Each number is 500 + 40 x the weight over its row's rms, rounded and kept within 0 to 999. Layers, rows and columns count from 0. Numbers have three digits each. The size before them is the row's rms in percent of the matrix's.

# up: layer 8 MLP up, 640x192, rms 0.0774, rows 455-523, columns 0-95
# down: layer 8 MLP down (transposed), 640x192, rms 0.0682, rows 455-523, columns 0-95
up455 098:449528420502538450391503427446558557481540526543445567526432552521499476535538488520459495453492517489465566447567542550504495601504504526446494440459462475570446472512457464503545539505585445517511461584451481470499500478539475552505511497604448506525468513463485493514484532449490464470
down455 105:596513499461450548501423508465410465444504508486526548525486552465437459574453504508544514571496469409526579514489518506497496525534470510552515485538577491494448482446517464542488528519487476465521460483471469505520612489546445520557460466476521520434530527495518460452517504436490511456
up456 096:510448493426569513486533533475502511517454492531510531516542415490547525480473484535512561490483481463581621498503524558582494507496559492462504471455478462495521465500468526449481454497538527529453514473460531505501503498503513556559515443487487530605484507503505480471519556444559414499
down456 104:528573541502513491468574479503542402467510497526501461430471506533546427501472477450484460528526504503536398488484430466518432490549433431607498464524508483554557483514499485537446588473488486459445533510537469522468475544494475447483482549481509482450474483479524576426438427508496506467
up457 097:524519557500547462486569545514517575608490537511492483432500460450506436562456510493514488457571513542345512475518480475523477483507497540537555484425490547426505407491519441530529524502594438510514513479480455527506475435489489467473496498489471486554512486477429475498533489526512518497
down457 092:476613491486524640563514445478453526542457504544485572474474494561446554528520514507455530503446451475545406515517483505523527495527499489507545482511495474547474441572461476501526461469482472468445558505513496469413518459528461475454549446413484530435477457554498518570467502464421469509
up458 098:499565517511501543604490547520525559488576567473498463488436518468507499513530417460442462516495479545505537534510440534472498523467546492479468485507552552456504577442495441516548453566444486531499480538552517539503529547501494420470484549515570484547422466563549545526449553466480479468
down458 100:487478483512520547481558515527475563557478504490537472476505546402444497509506452456553562493535525550526455483460517575515455465453536532488553527494517530505442517446522444447477505460519487536483498436554457527560459479542465444529595476481483547495511560593411529561512462529551497554
up459 113:430544508483522527498510526515524493549481509459534503532529569539520503512524490611526515496465471558524536509447432518504497516505532520562471425484525527502498433517458570468475512512530537525489481477449510479490498526496505487479462469588530475527510475554491473540520535504448482513
down459 114:476476500482549553504499513526472491514536547399505464518514487552499461499467490520400568512601481401519544446595522496485500487493468542523529517526523447550489487532509461535485534485588420458495474509528576482473570490540489571508525508526509558516500507510460462534497528496479497527
up460 103:497500490559562588508461508500517548542459506431549514508529474484625515562518401503478558456478445496475535510456556531458509480413476547441524499520494485604504449483489420540521473555493488506525449480449473475521461515465444470472515527542472558478573505534497587533512519495500480554
down460 099:530525514404427438524496488510461496492501517463493498545493431520511450557532529556498419486509494392573526521525437486530538512488512469505471556574526482530511505537462500468475573514516421509487515403491487486450456452543487468480511555452486569527544483512573510441496500507477486544
up461 090:601566426450501523491440492471562518522427497437542484464542525508494533503532520490477475506465463514527481447525491521448478470527540499495370467502462480519530442519469423494540491457531448514502485477544513530514550447461483495548489518502470514474427448494490516559464497516459535480
down461 090:513495439539513481550476454566473490501527471505531561503486467523466564556488480497515451539466488447572495480558545504496552496453495493407568481552558471494510497518514512430521571502439484541611501487415542480450508539560472479471453413510535507553452500437476510474476502509460514546
up462 103:498519442451589487510508485455476515499462491474444483575479483509551507567496449532518494487534474489437485511506574464437465501444444548516517471468563483463581530444520495512558535524515438523496535533519537502514478558526534416540501569511526517461494488475476480525533449532377541523
down462 091:465496465484474508505564494475543428533454507525468509463462448460477471522514516509449408501487485489503423499579430437516465541516503487493505483553537527464502548529507530531473459448435520506425521484570508515478444483476533555552558488578523541465522520549493548451514505448596527522
up463 099:570488485549460455419564528478563468443480435542532455466574469470557560500476500500470537477419427498506463539523481496429476555529456459516564522384553561558495525529455523516476471500477497545537509480457490514475455505486476467513533535608490562526519554544513520548501390459477507546
down463 084:471528575517495526491522499472546457528536560464491515520557504526511488530534500484579482521482546542483413454506510446497509484506511444513381566467510511455492473515435440535485517528474523487500482496511446448526451533472610512433510480406522405517508528524509596498528480487538476486
up464 093:517487470533507572542485570483545497445440477530461507467550537578555514585463489481502475472563455496502525516538507420505421538456489481573466516506552532512454520502507514514515494496412484550526479583495510488556451548524527406498474488537532507462462508465464522419466462463482481451
down464 099:504462512450533475498473412502484507555432546422524499516457442511515496501464483482594463502582550538449555511453565558530524527510490450485536573429478458548477459558450534484465566480547489458527578496529521523488511495519520472484443572470578506554594531505501558541478481427443452472
up465 102:552470565479443473467532509439521565516465487528547558537447473556505499503518499467551477466475503431439535481487451439594477487523587517537496470538533589423510561539459451538442511419495512545568503599523493560558451517537425543533443456520480552472483438479561420545497482552536521536
down465 104:591501429520512476519580447494474455569526522520471560482481585504517515537475491488557516476513436454545551471520473527476483510509538452487550476515497539506527458410566510542490587513449464522464557518431522511435522493497464530492458570504475474505589551494474482455499485510447485467
up466 108:554533466471510535537504469490525467520468471541526461414460510400464527521508497514488514459478534456475533525488423467465457494462501452500533453470562438496529465465443505481508567521547458548473433505465522517465555498493520504475517485570507500460499503509537578559507436532517455407
down466 121:516453519453485481491518542494495519520466504490491426478481482525496526504492520491488534562454456558521595414497541489456498486427496562599505488494448535516508493481571522586559405512468485464486453505522498543446480475522468502520509493476485493502503461507480483513498530437438531576
up467 103:494546496531532469505449462460575464465476483496491531464502534540473443498524512541508464478381578484521559511536489486508487530600508482484465461505461497482493512553493546514449513566522509544564445450504521462483498462491482563471371470537489511468499490454487520504530471449464494454
down467 105:507521503482526544519492564544555478420484544539524478505553547419563539551478495468489461517566513435451547503431488393488498468464471485477495539507532547514531407506470423491587510484510543547510505604480500521502548517445530507566454453495532532508543477529499506471587477504531482463
up468 105:518552395451530608487528532529550482561467509529434502471526537498473551547422538502497481438529492539502509565510516450509511426499471495477535490528485500613510452506475457531508498493507423518493457555496513531553509448452565473538537492529423514577556481518467524462562493503517545477
down468 109:536483447534530519558488470548512508493537543476481516458492505497502454527512427537421522459451498502447440470496483519524418533449480496566506435496512500522483385517517504464523530542488555498535503504518454538446521539536452460555462518561497551472476457533532497474476503492506450583
up469 104:506515456520550409512537604500516514539433477519502553485478538493501470471490484496521537505534516402420528491472483521503471552428471501545506455488502497390523497506515507503519418486577524521498489535505492448487450465528517512596517512503527592458491507462508477463510511497489535489
down469 104:506479524503528510512538504488463510493567491493509417551496506459496405535570520526504525434516528568484480475540481467516540540529490483488564460539543475512504543468546497441491488577382477551471472575435525510494521493487521483503495567382468489544430484466525503499461525521555573510
up470 102:482465533494541512556526606427497531423502474492572501561500531472478458504489482524522492507512406492471528505475529497473446483471513565525554457484544448524409545587495519512526573492522554529466466508440502581477462513463395453498523485513508487524488502474516511496504490521554496471
down470 101:482490485444479499564568512530479444482563489540518479475513509473446455490537514506484481512558478504459544469460556471537485461461531492506451557509470475481397484476476456516465523544483517442500564515499581478495522456551513489532484508485501461472473511529527497455433501519487486542
up471 098:470542518555583507480558536481485482449478500444493533468474560551547493587466440453564526525467496539442567497546510489541460542521501528519490507466528472547469509494521458553461452527459538486474561504534542584544550468496512487525455431520454548457484538514517507415478565523367546446
down471 100:445488555455478432478534592517528512480465527486425528436532636434501586539500545514446482527509531543498486506452507532522453551560536453491458527467541577483494482570489592467520468556557527472456523490514473538529489525481414473507584493516525501479589447464538502555517486560465554527
up472 082:482540466550467490528512523518562507594547452510488522549559541515502515509490454482492503479540427512500478500473407524476501458464464527492480510531493476460529542525444562514522484507551496454436487543529463522502530496475512454578496545511576515483521516537454519453516516522475483510
down472 079:468530463529523472475504495519479466492494643505569571513511470478462506515550477530530495541485496486537483549543563486529451503485510482483489488558456531489489523495521513534458521516463462491540522487403468464490489438484508535491545518525508517502452418498530412551496388475556519522
up473 104:527532490507479470507478455473561554480454486482509510510513479473491491587496528451450602502492420521517551498512503462508492467507486588486491454556477495528456505445486434510487469569498511510522428475532461437559444475476545470469476501546498490575508518463489552443540493578558524481
down473 105:502485504521422472505506532475449539462450568576480455526495428464569443482549462519472467391486532530483494480475533562465587485483484518445555533408484475520523449463528544528498509473585476504570506471537453550468480501479435509518491543520505515488532471487487535512447532486437431460
up474 098:462499497562522497564508552428526529510535579548464375452572500552559497548480437483595565536463499520512502488538511564482476485511549492525484502497445512490453487519474475485437421515471558459473454483457578522525479473466500477492515518574437528456519535480532538476570468474506497572
down474 093:471490531515504497439517543580514488541487473523481479560431561487481543432502488506455477551516531517417472472492523466533511414425512523502512508518528460480500540503564496539489491525478466490522477523515452467492449532460507498470514445411506576504516483498577503527449538473509505541
up475 090:453458542524468502557476461478478541515547477483535544466512470452542469479528473591463552501479548479539492519482482394570511511501557458568470438453465412516488484477489563576500493486548523491440435529515507521528494492572487442508480502512528456490515446510519568528454457447533583387
down475 089:474479431571479472489506475464578514554479434464532515518521499561484552479555507435535535495514490488497452450538468491521521514487529535477524498447494521523482491497523523386508472478460444451558464487464504535524540515514527471523472519533497469515445514495516523542504497501455501519
up476 104:481527498453499506457495486516539566542513449479486473428553528551487498448456537548514535477490535465505482462515491463499556481493502446564525536447520556493526474516562467593542573498568443492570529523497538506562451487508589470490469590527528552556540482548496588450497413494504570431
down476 107:434547602507437480472497521520481573551519503514481539491441492566525564414506511518509483464513491405495471539490428490587556478550490547418489595505498505482515446505515524468494498513480509559531501523503484515494483536494485571500484507479494545483432513483450473472460506489461515510
up477 098:563484472468538432467522541467538519438498497519549485456499521498521459557540484494487447426538553519512549524549518397561401504474468556568510474479507487501452517506573476461475523519449466566526523525511449578484491552538557508549497440534518488506532532478435531535481468517461500511
down477 094:523456452522500530505493494465470471525497532463533442524533517511477475467565507429450518546503469529537543522481407495482509466506570509482501571512448513562523555548507495533583538519422483392507556459479458511522509489489509505438472490472515431474436450538517568503507511490461487543
up478 112:476483490460505514536455521444517516491481515507478527514534551538530431621524475486540500504486546541490505521493555492499444443447523535530452399550480545455558495462594518480524499591523503509444523417532511450503501502419523441546515487504486597476439567541512441531501466502506462439
down478 120:458547470491538553505507483482454533564509465541507521500497440460491479496555465506450532528473549513551591508501487519472485426501526536527597539560520528492527490504435520538491527561521563527554511489459462526514515532456474519476549494518524536516443575578512496423456479480452488534
up479 097:496562507458466471518411484490495464505491514505509497516500511482541517513574466538492502477523558491501521543498497482504398512432503512471528479441534471505437500561488454467555489570552504504533520504483568466553390517444520520481445553539509576460515536542546507560580522550471593521
down479 097:528427488479439498500539499502480568456504500529509475470566439506603514497591519496552538516481494478536454532477543495439571537446490477434547525512530434517474552552508462522474495555458503522495492573454463464556515468419520503493476471496513499515521503494440465480425534485534494532
up480 089:432531457501585556501537541540474486518574464481536477552448480459464505491510522517522521560504458461483474497463476552504538560493514509510560511544539532413500466436514543528523492480497521521521579564505458506448488574479537550559532434497466478444495468463399624564461450575482477530
down480 091:461496472481408523449572458464476432424503391481493530504434468427523439552468450506412452475480536529487507498540467509491514495496463492577501492453462430485460535510430531492506519401532533535458520443489480457509515435537505485509484568550501544512527509550435467505524550524502435468
up481 100:458532503425491519470467484493557519512446455514461434542479545421552500533452548507508500535561503559404500522419486545499416466469535480506526463546521460459459387452515476502556477491488462502512447548565513468555536504501599481445480532577438568479534455506533475579514529571395507492
down481 097:476435528511461566485529488415468468445504485518562506531443487521483491549502508501418515478425453451531520491472468494505419545543524517522550515482479528553514494473544509542524489473420542480505528464534501515440523473542498526560565506552511525481452469471465521509451364496541467498
up482 105:489438558478501514450497509515507447486520480561494503551558437517596579480455430500459444489535497460527465512467491498520519491465528474643521443517528553477512463536482527477490488461487534543489444519583518488569518526503506483522482473502525514458519517494448561484484465562507530494
down482 100:498526448499588491451462528494457478509482556530536560505590480464440429496491538479525492481565476464463509526505517543535485447418467512421506506455488486468468574481472479523522493452492510469517515547497512518503467496453506482519468532487475575506501512550456530467505498469557483444
up483 097:504565516491473501509555552516547514468473511465561545465478506485514481505435470437473579499506576462502505501509506440475478513528570470478501482513453501464427450484467521491472485479439503531433489514544579506492471511489518469469476470507412508484490524515539531493507532516435500452
down483 096:493474441490565503486535481451567539471563529557438489538544477435445584504549464496498423490499505516494483507436514529522521494471471482544494492522541495478556479513468511475495530604546502408528506583487525455425513531500537585508548472498531429543555519514500445475527538522555465519
up484 098:511576466451436521505510521483548552468502511414463565516456519564595490556497461477469521536547448518450475535588540538524398515489473503545485441543512459499557487465519483574536494521504510598535488452546483456528430496486482523495461467464552542509515462519500607507559529558489494463
down484 098:509483484532457504523442423518494503478586391528532514577502449553493407491530526501504494410523577558503470500522490410494575505451458467476479475486497512435452513536442472456573496556484537476441504544539557502503502504528481451490520501510469456531438491452440457474498514450545520477
up485 099:468531462562557463526535525529542482455567443516553506505520485566578443495449445575560492503484492495507501441476425532453520545491522457509537478477467431489464448508543541483490499551525439610530469507523516453491524500456511511491462543589477477559491541491537550494516464503519501452
down485 100:532460501561486516544489486402455512507531472561486536509533586539522449497428490541537459445469534484526526439483474527428498478562470515554499422465475545577469531471474526492508475555579520455558480467511482474470577497491432442520555539466521450451450552581501504492494456455492507540
up486 113:495552460585499486486482455507523498470490487514548497578514485477572528470449548490470512484502618454460558453506493485517499478492487507513565463403481523463469552527448488520472520534581555515463527493506451509400449508555466559436497457487421584521507499465484520491521422482443528503
down486 112:498498538470480519512531474532480483555494433456424613483527500426487460500529479458454479568533559542505508426544486496490498481459546508543460484466477534563537496477497514551473574499578586512501502513575427561445423553516508510558482524503459487470489508504487537517530496549531533504
up487 114:529547499505589486537548427475549554441570473456427415505495488487515493485474467387478419461555456526461535486470455505498481538485533499455485487481583568490472551494539454561541517495422455540445536524516519448581512473472491421468455491469512486638486523430513472530472525441464510505
down487 116:538477465476513506504546486409481557493590458428469522536461478496461524507424486466492459477523541526479507488459425523517474522523481470498448484467476491497478485564480487463513440470477484417427512432476577573491491471509486438490498518491482514584533484481531548509529553482463527471
up488 101:568449490541452460451527511531539531506513482526483522500543483479508454524408485465519530473439478604560502510533499477471455563493488485515520469497539648476435512471493483453457538543464557534561495490460409486502509483550459415487423545552469541504483516521419435446498448564447494479
down488 101:492534476461525584540544510477539390524560607451525494522492512471531501551483524484543475440448460516537536498546475574484527471481533427473506516497499430474490511508486471534488488467466521569477529535559519463443464462554458533492470436500495477475546463545521480577497463405530562511
up489 098:542453533421530527488454473542533423457565419515488528527513531507469529481534494518489464527558460516428543463479571422441442527466520532497481527445512536492451547539540500500435541492528505443453451492509462484507564512441456464508504455456559564500569496557484491541493434471536431484
down489 097:494514483535469509502504485593467576508494449537471459522510546506474476514461457498475566448526474457489431470471499414528469486438441536525479537528495507510489533496477511510488502496421511458505519529512426571590459513475464444542509445535589488521455507480535534514511549512528502434
up490 096:410457530529541479494536553477475497474486477453496577484541539524486579530431479440532536474447478531470460466483492418554467518515518477553512461506541491431508436480506507463508470489482476482506488400497462561478529457553556511491518456498432514438517463497594515488455498488495555499
down490 085:452502531572496483542560479496570525466503478483500464522519487431460502511520503551500451518537510545497433568530504521482544547504513466533470530525532572575518492457606453505558511503458457552470526561515482475467452536483459523522485506461524528498458531488483427574502533551477417488
up491 090:505549525476477577448517484511541481483524466503482484495557548488491578490531503492499515484469504462548494571536482487528457509532605410553521504461466444442521474537517445476473525446460519474481419481560502503485563354556547490547493487475408520551518458571485530521485420491485528487
down491 087:551453432507484543467435582535514486536488460486401467550537545526536398506457544506465507497564456504457486453470515520501484517436446513555480567466424466494520481467529515511492506504467408439524390505509531514456498659483543513503518531492489513493465495518522524519496479484477419508
up492 099:518459527475514441493476443568506527512498494462448464572499454543498400523443460488511507503571533580543550557441469523490507472444466497491480474441459519488483498459543480506490559532505464462434516490514537542443517493419485493555430455551538561478512465501461432575504466449517587442
down492 099:524459476458486480541508496415513577490478472495527469528524519513475458462482520537467582523498410517483518471450443415482511484418554459514505469558505462458510552481517490487461413475520494513499500492501471521477502531489453529531463483549484540462422453506489469601480568524543494482
up493 094:523498455485528547430469517451509552508494540486550474502596558498513498601461486535541514466503438545521533481516557561531476438434497521512478450464530507496485522607535521546525519516467448471534502577492553485544495496508551580506500521505525460532472560503492450517463516557501501487
down493 086:524538517448484478423477512507404542466504562482508537599514449517510521453530485467512519522505527474495467587524516488484542461579532509548616510563537485451489534435504499531555489498498449574521441507454477501435489486514559497466479495456484460547456451498509498459537455461514460512
up494 096:531459472480499493478525494396481525567467500469520491527433424438487447504493542502590534424452488472505519537488511459454510539521447461419497474461435494437543439525458532569567467468475458501464497538457493451583515469491454472533475431544486478429460498495511532482514469498529492476
down494 094:446525414476572532528507546486470489453521528530505474505494606464499465543482520517552553582518504446474449489452587548455517474473555512514527554508521549496476507533455484466494552512571456466540497466507464533481531438523498460585536505514454561488528475453488372513551508533545479475
up495 094:578517449517493465453512484486481510572514538481491593510471492473543467560454543491552495420565452533504477548460526465507465460556530429472540505483462404508417461455450503487445484474468459505473415506497441471414402570527500460450509536499512500519481481454518509471505547488506464476
down495 101:478500486428617543487490481488540482483552445559442499458486538470466520498431477518509524545496475517420398476492524524525509532502542574529514483472481524530492500531537504440551532560489520494487479485488468572515492403470537477485460487504481529512537454505451434512514490456544516500
up496 096:480539493526494499546519456455591561441549510444449507530542555590464511462536523463514572504532446481468506516468489539599491488493497537431483479539526576565492417588519531476574490490550553515500485487437504491542467519495552527470504548536455436512478492495428481504538465527513506473
down496 099:467512470503474485556513521525547461495491551555567498513528504455543524563532529452480489570403565493463532500482470506445496444547501509550496576473501487508478510440479527511447553423454472444510520500474501514537497466516479486423497487424489520464457467493566587507476515512541540465
up497 094:508524463455490517530545489500511550510440535483486528503518511470488553597479471542515506467449499482525512486496466448481512539473481449484518541474485519442522540551513508497510528507484555554482421535498486451482515326556487463507552527493583518519489429534531490458530443529405483467
down497 082:538520527598437482428477534454446471514550501506483556471459520554461462547441487521450443542487474466517453490562495489485458482513517509573526443491484510503502500554538484509464443434462471469564491496439449495476491601514519503499457439557515528531474489515474457538476474480529415521
up498 100:546449526509436482534604560502510512469444453511460557495458495501489429465441506508479515521509529503419536516487587506447556480543512513531523488480501524491439495459568533453483536493514478446434507503502452546513458456449409471524459479546546535468467463490404540491552469461512459494
down498 098:513503484501521484549455521503488522519515553567467470495482463526503479535470561500522493588528523397535562570528498492438398432493476486518500523559491522530412496490512476516506525427463554405559466484484480515468526542491481477452537522483510557480462511461530584489461506527480522482
up499 124:469563564497541529489522529529506564520505457511503523504449534542568518508455410488515440472501455482460537506459487479500411439460482548444479501448508495504516472491435549455502584472549480563488486498482497572515409467442507485492473450492509535502569468513596557512557551440481496435
down499 134:512479440465417536573509467508394485531529469517522522466498487520518524539538504511431483561542500528462533461475470549460515472461582537465465520502480528499492515559483506489463522529455510495521527518491523519502376466543530526454470518444580511458524518520601511537545564456539554516
up500 108:493511450571506546510554469456553553460543462509504506477470533519505552508546464503456456423515457550520506495418524578512518490454583486554508471537527421545462518475488415499461530508454498420521462466487568503478476515541478476532411512523521502527531492452462478514427427529476502455
down500 118:543436500533450508488493509511549545437424526485529494450526471518466515528563508496531538564470447424509544483466476587505487553508472583496446488554437524463542484487509482471484516545504424426474559530521534539460537462514467514495480535541589454452521494502526489508470537469475434518
up501 114:484509496504498533481538442444517504423546442556478518498473477512547555488490471536548430455486493424506564486550460510524493457457489491521545494574538452501425457582542508517488467549443541505476491529525513451478481503554452508474402479529545587573452436497483494472474444503499502434
down501 108:456512504517455531513407554450485445591555574560537553497545518412475476528488476547504572566495470585415444484500525480549502471536495483444522502495490458526504485455459464481472506517484512506504490474463404496518518462459519450468485561453529478544478492507427471530500447478528512445
up502 101:491520515546566584487529496542510478509591489513495536549510488579471515485480506518500524544481555532488590529442532466461515537520518478414530473408527473481450493596474575472542579472481540448487515440477479501481494517516520518499456468523457568473480562452520489480529483517498506478
down502 098:474473504460495446502526508480557496511501487478488496543529523455538523545464467402477517520510446535537456505492424546535440487479503564557396533543443547488548501494490515526487502504476488464498480519554534560492550514582511462548552481448425506439569573542528499509515457523516544497
up503 094:487514587472425484511495509520492468478442478544579575591468547502488432526490524469521515490500524491492529449487430507536472540498569525573514461495552453508506431491498480543511570524450495480609538525439473540578471507505454525567474519575597528507533504518484537513510509524468534452
down503 089:571519542508515562490556510448482542475471537452494513525504453550492529515456516477562537507484551479527625539538477560466515486529553487501451530486461539415449443462497517489474493502515523444447482522504524459565572503540566548526524437455498448505587462516457494491489504492504460482
up504 099:554549518562485544498474570535548572507438536437572550542498476497488519559475395443552458438486474583486525544548511440554537611474514477534471482447482498441541524476580537479443479483492474558424519473482531572532477493500479431530483573563463498446478585476430567549526487472473506485
down504 095:503519563506491494510484495492462531476496543492493409397507493455539450517598509530519523497458524575560461486525542520445541537518530552538549524467490467484552573435583612487521466447487495464517480506518525454471535539483565497494560526467496516611483526491548531557533491540486469403
up505 099:492480538498535518575535467474574519511535531479490564495521492477564508518446418480571423510404413525453488557505555442399474578461486529523511483502530501498439488528483502558567454516516580483510455469567495513474469441535505465493486502547465543468506469489462526506501528435467482446
down505 088:525525549461495477464478511498530416470523495478500540492508605503492542500484539538446478544503525527499346505504483538478501556474501469513537487514545465478486520593464523469478521443457495471420529485507486462485518565509520500454560531508527505456429473454508528476516474549511517520
up506 093:553563459503487528526477418458501493490486563490488490472539543528517535507450463445468525436448456599541497509489410559500445543537521546507538481501528537426465466521464487470546584516523491508488491518488470514484490465458456528519471508524487550485514467535464513444493527519474424486
down506 095:469454515471470510547501597521438507499504527469553445528516444571513437559450535545509506524513498449477502482486539487510496448480547482516468501469452498488492559535559483553588475559581473476541527473573514453441506557542560518440528489472493458523498498488577493491494492459498490518
up507 086:508517494511502492480519517545512475483466520485518508557470461497498458540452484542507516454427474627512507469451478571537492549522446562418591511490486561488463518553526526518508545446405507485448447496459556481480513635551528469463461534547473558479478538491530431489503535494491557479
down507 078:462446499483489506512454552474481499440444477534551475464547496483490480500495485510523503523517503464515490481541521496429507408508502529575500482502524433528484526405493512505497422474566523490549424459563495520490432460508514440504449489477528515490460550477484559480510425556424484476
up508 106:517486521462437522491524526477527502533381519422467575532517453467514453566566494511422534541489457500450527492537460530525464545453498538513472460483527494510481461513496587500443462510514454542457460507501466533485479497387524506523482586473533550485430557499524514466627474545493484488
down508 113:501528474579499540518520468545501492492495461517523526461470446551542503490504442508619549534454493547512611523468556482408569514476504565532592488433504531493579451418551549477458506500548476480462483556548471489454539486483509491486485549439568514537510503459447514561499520475521432485
up509 097:538553509474475547433447521551536488549482508500487469521546535494521524474453541558450540422527475509473487471548494442585524534483497456454580410474508439454484514476495487472487511482499507532429508436523527467557472500493573503511533556476495495470543525528505469496561454507472554530
down509 094:467455488535492489431531478511518527558504481463508521515476517515510498486496513448512481538489488455431386550549532603502446462554482522444514514513558543528495529474482517517557541450568529485602557431523491457518507495537492465451541565527517466496521480509475507547476507475466530538
up510 093:483514424498508468451485529508489490487530547527570463577541555491427475442474480470510523544529506484483508425456470476489527466476490496508581481484477564474525434450512545580541498497470454442516502484455520519547466640514473567522472454455483479538512484463578411488499515539484457543
down510 090:482458461445498498607484420525592502549483562512480465509507499579536499479501553546532461520449496553538595471523562510501530532521480529472459523493499487577477495481526426459506444472519518566505563525553477495523539414455490549496474406480466529506445479538479587563525493555540561478
up511 101:471577509503545504489549521470471470469527494443498480542495481583549536506475538549561516494577422482531553503548457476542509568509482515501532445495475526491482526537600502481520557509491589529533556488485532571500493502513467484495495428510538567535456549445492551516493410473465551416
down511 093:480516540498456473533531428561492497504463489519451439448542557498504395571548443468509484514447467487497443498502484520482472502473472520497450535468582473553567524539477501520535497493469507426466457514490573487481515529463537460560529547466494464499502408501474510546500485530546506591
up512 095:495525494451487471506531592481540476458537585535516538510530482504518507548412497501536519454559492512508473473457592482489564517453479525604501506516489491484517530575447510499548446508521568476469486446544544492514429557503510487458463550561537488491482456463434472505533560476439562464
down512 097:457457530487479518547528534469489446553465547513513528483465530399475526428499515419547461493460499528488406569490527514489519613512485524460497571468507485509539457499452491539472501532515511507484429441458532508432520443492412489460464441466485547542442474427514515458563454459502525540
up513 100:542578537547459447535515524550510530456456513518496482505524516515544464464426500513451463500468531615514574541566505451527534482480524484514531494544509524519449468425497489496555509614533543578505445587485459439469470470454467475487494523528568540528464529485450575451509497489501516440
down513 104:493458520462518441550547634485536425514486522543460503503511523446520474477441439562504526523516473486458519498558547564560527520496510528442553528536492497568588481547438476507572513416553469461470507502439524531473554549599553447525574487472508481449498474468513459428502454567528528453
up514 100:489553540482515522509556478491557517499485517508501461537424545489570505545477493468481479483398457481557504510527490551501467463447424509427463468509588545514532519472540461552473531507538481452435488469491558503514507493463539463515454505467545478555480468502519580534455498385425531494
down514 098:481518477539494522412493443513530506508538545497514497473528507562495553477468535512487522512497469510458369528562505503482565516488478480536504500463518560467457518478480526476466497500493400444542463506563446580566481509508483466470505529568456502485480469483477482448499425469537513500
up515 100:479542445465551557530477550514516523485529532496541497502501520523505534487509423549468471573466490459451531492552503442558504547443521575545521489469564467479514481491544500481494463520566488515434482479558551528509467466522525489568444493495435513475564492504516525502476481560524506497
down515 097:518457495476521475507535560524498530523444451511474576455512489591432502535532470495479593500424481517538459522560461469503575536524473545487468479533446487467464525443518496532549504552470531552513474488483524469458471563551522498464492536589613529473483496558523534492522534460503486527
up516 104:493556490477450468460485542521534483490509444557440528448565471536508480556476455524447559414573518518483522501464509552584522455476476484525508483462504486536510577543493452526489530539528563479484498573528489489464457488533534506454483441491532474497473492553482550506599519521479558500
down516 101:463435464477467462465511462411469471461464505531511507514507534515531521476474493520503555515432540522507610542561416461498457593511528601530513441439581579491512487503464515507480470539496518516501558540474543490547500511533525453434475463477513546509485544444481495498540500490499492495
up517 105:534475448523465544527472566484562459513477547545551464507461477445540555558536456504512408541530463492530548532534509456485468473502449558487440490519467541459510477512544436464468484507470474484416470491527535473437519485511472515557512489498494492477517462482449582479476475462483480426
down517 107:520430474527524491526510527531501481525501428520524503525468524447497503585524518459560544579484460525423440501446571488464483369534441530523525543578510464524459425444499465513593506521537466419540522569466507503512482518461476459533515520509444532566428451451506494491570537439466457458
up518 097:535544538473528413480571458512486568520477525499469562452493479511502577506436491467567518576447512467569514507518521575498500506470474498556421506491597517438522534467481532492537510539512476540416476527513511513529521514488521490587518527473528489493520507515459464554453479512448451534
down518 088:520501494584449486544498471511481475496539501544539527529449518529479470499499496493487524536620526529485387413424450480539551557504500517509528457456493466515462550493472474442464522588504525495536490557415477503506521512485557542482556526525444536546471519518481485473480441479517485582
up519 097:439469567473494432457465477522494493473509486489530499576505569467576491512539472521533478525512441536498475486460537480512459556449519494589487442495492545461545453533561534448536527497522444533464531476497486408511567520460576508457485437545534552495537529491533514527531489516459462458
down519 103:433526507486470539483493523528532500512415413517527518517452497536502551475490479539434522420468516473486572515540488522448464530519444491454535481533536484504453559492502434467487509537511560526535606477501500467582510496524508547508480512492501508573497517458489452447474441451492527545
up520 094:481498541492518499494442514478530542460427526504458558528456460501456524561504488384493524488507502498523500537469464482512561553465495524451503480435608553420440432546466561517445491489436524545436505565439493463491449520469510484463473500569497560525477547549524499430508475537436517484
down520 098:501473476430523483472529474525523433451519494558565458487455440496513483528461532553463501537480499519534515499506529467450480464546504562554486503469469565502457507538490453514514496490570521476509420477551467498467511464509469479500424441494486420493494430483453425524481450479468450532
up521 098:445547455508535500467522503549492511513489544480452528434551514460519467578440502488392477500501477451448519508451425440443506503493561438558530437454464511490434525556464475567538503549525507562521463540536457462510441507514487580491516509440534517454456495510474554446490473507446475485
down521 100:516440570578518486520510511526502534506543495515453473513475447466436499483481466598498524494537485413511480519496542513473449514486540489492438499459500479503560479527492558534489474458437510516487472463513519588544483538442476452530563507486406486489550488467429529440474503466521518558
up522 090:563500470420534567518510483589480461444564457476508423484494555494546481573544481453515555501482519468483473470527434490472464585508403442577470458493469523502507430513566503571435491538453516445504525467560476535456480463470451450540497447516511564554473454533474436530525464532493531529
down522 087:554495521542510552462475517436574423482485479508523475492549480471530437492539552498504421466475522470474527490481527500494501505494477486473469487509500471479473491472503503427491511459578539489573524488490554428505503530543470537504598477482477450464530482563479466451496502466543482427
up523 101:486529545545493547503482480448540509506496468510476522476582506516504486505458460517548490513500406495475549470481444480551439508479484539443450524555515486511535412525478445554514487478523502529487492481503563475468505526449496499468494413518507570551489473528488471430491461435474537493
down523 100:418482538465523552542464493547531434529580444512519519552562472529507597443508525441508510462547485484476476535459527476556501480471466494495510530448476446508491531482557523451505486439542508509501414561553505508574522445457493504527514510469520469507530472465487420535482523475498454504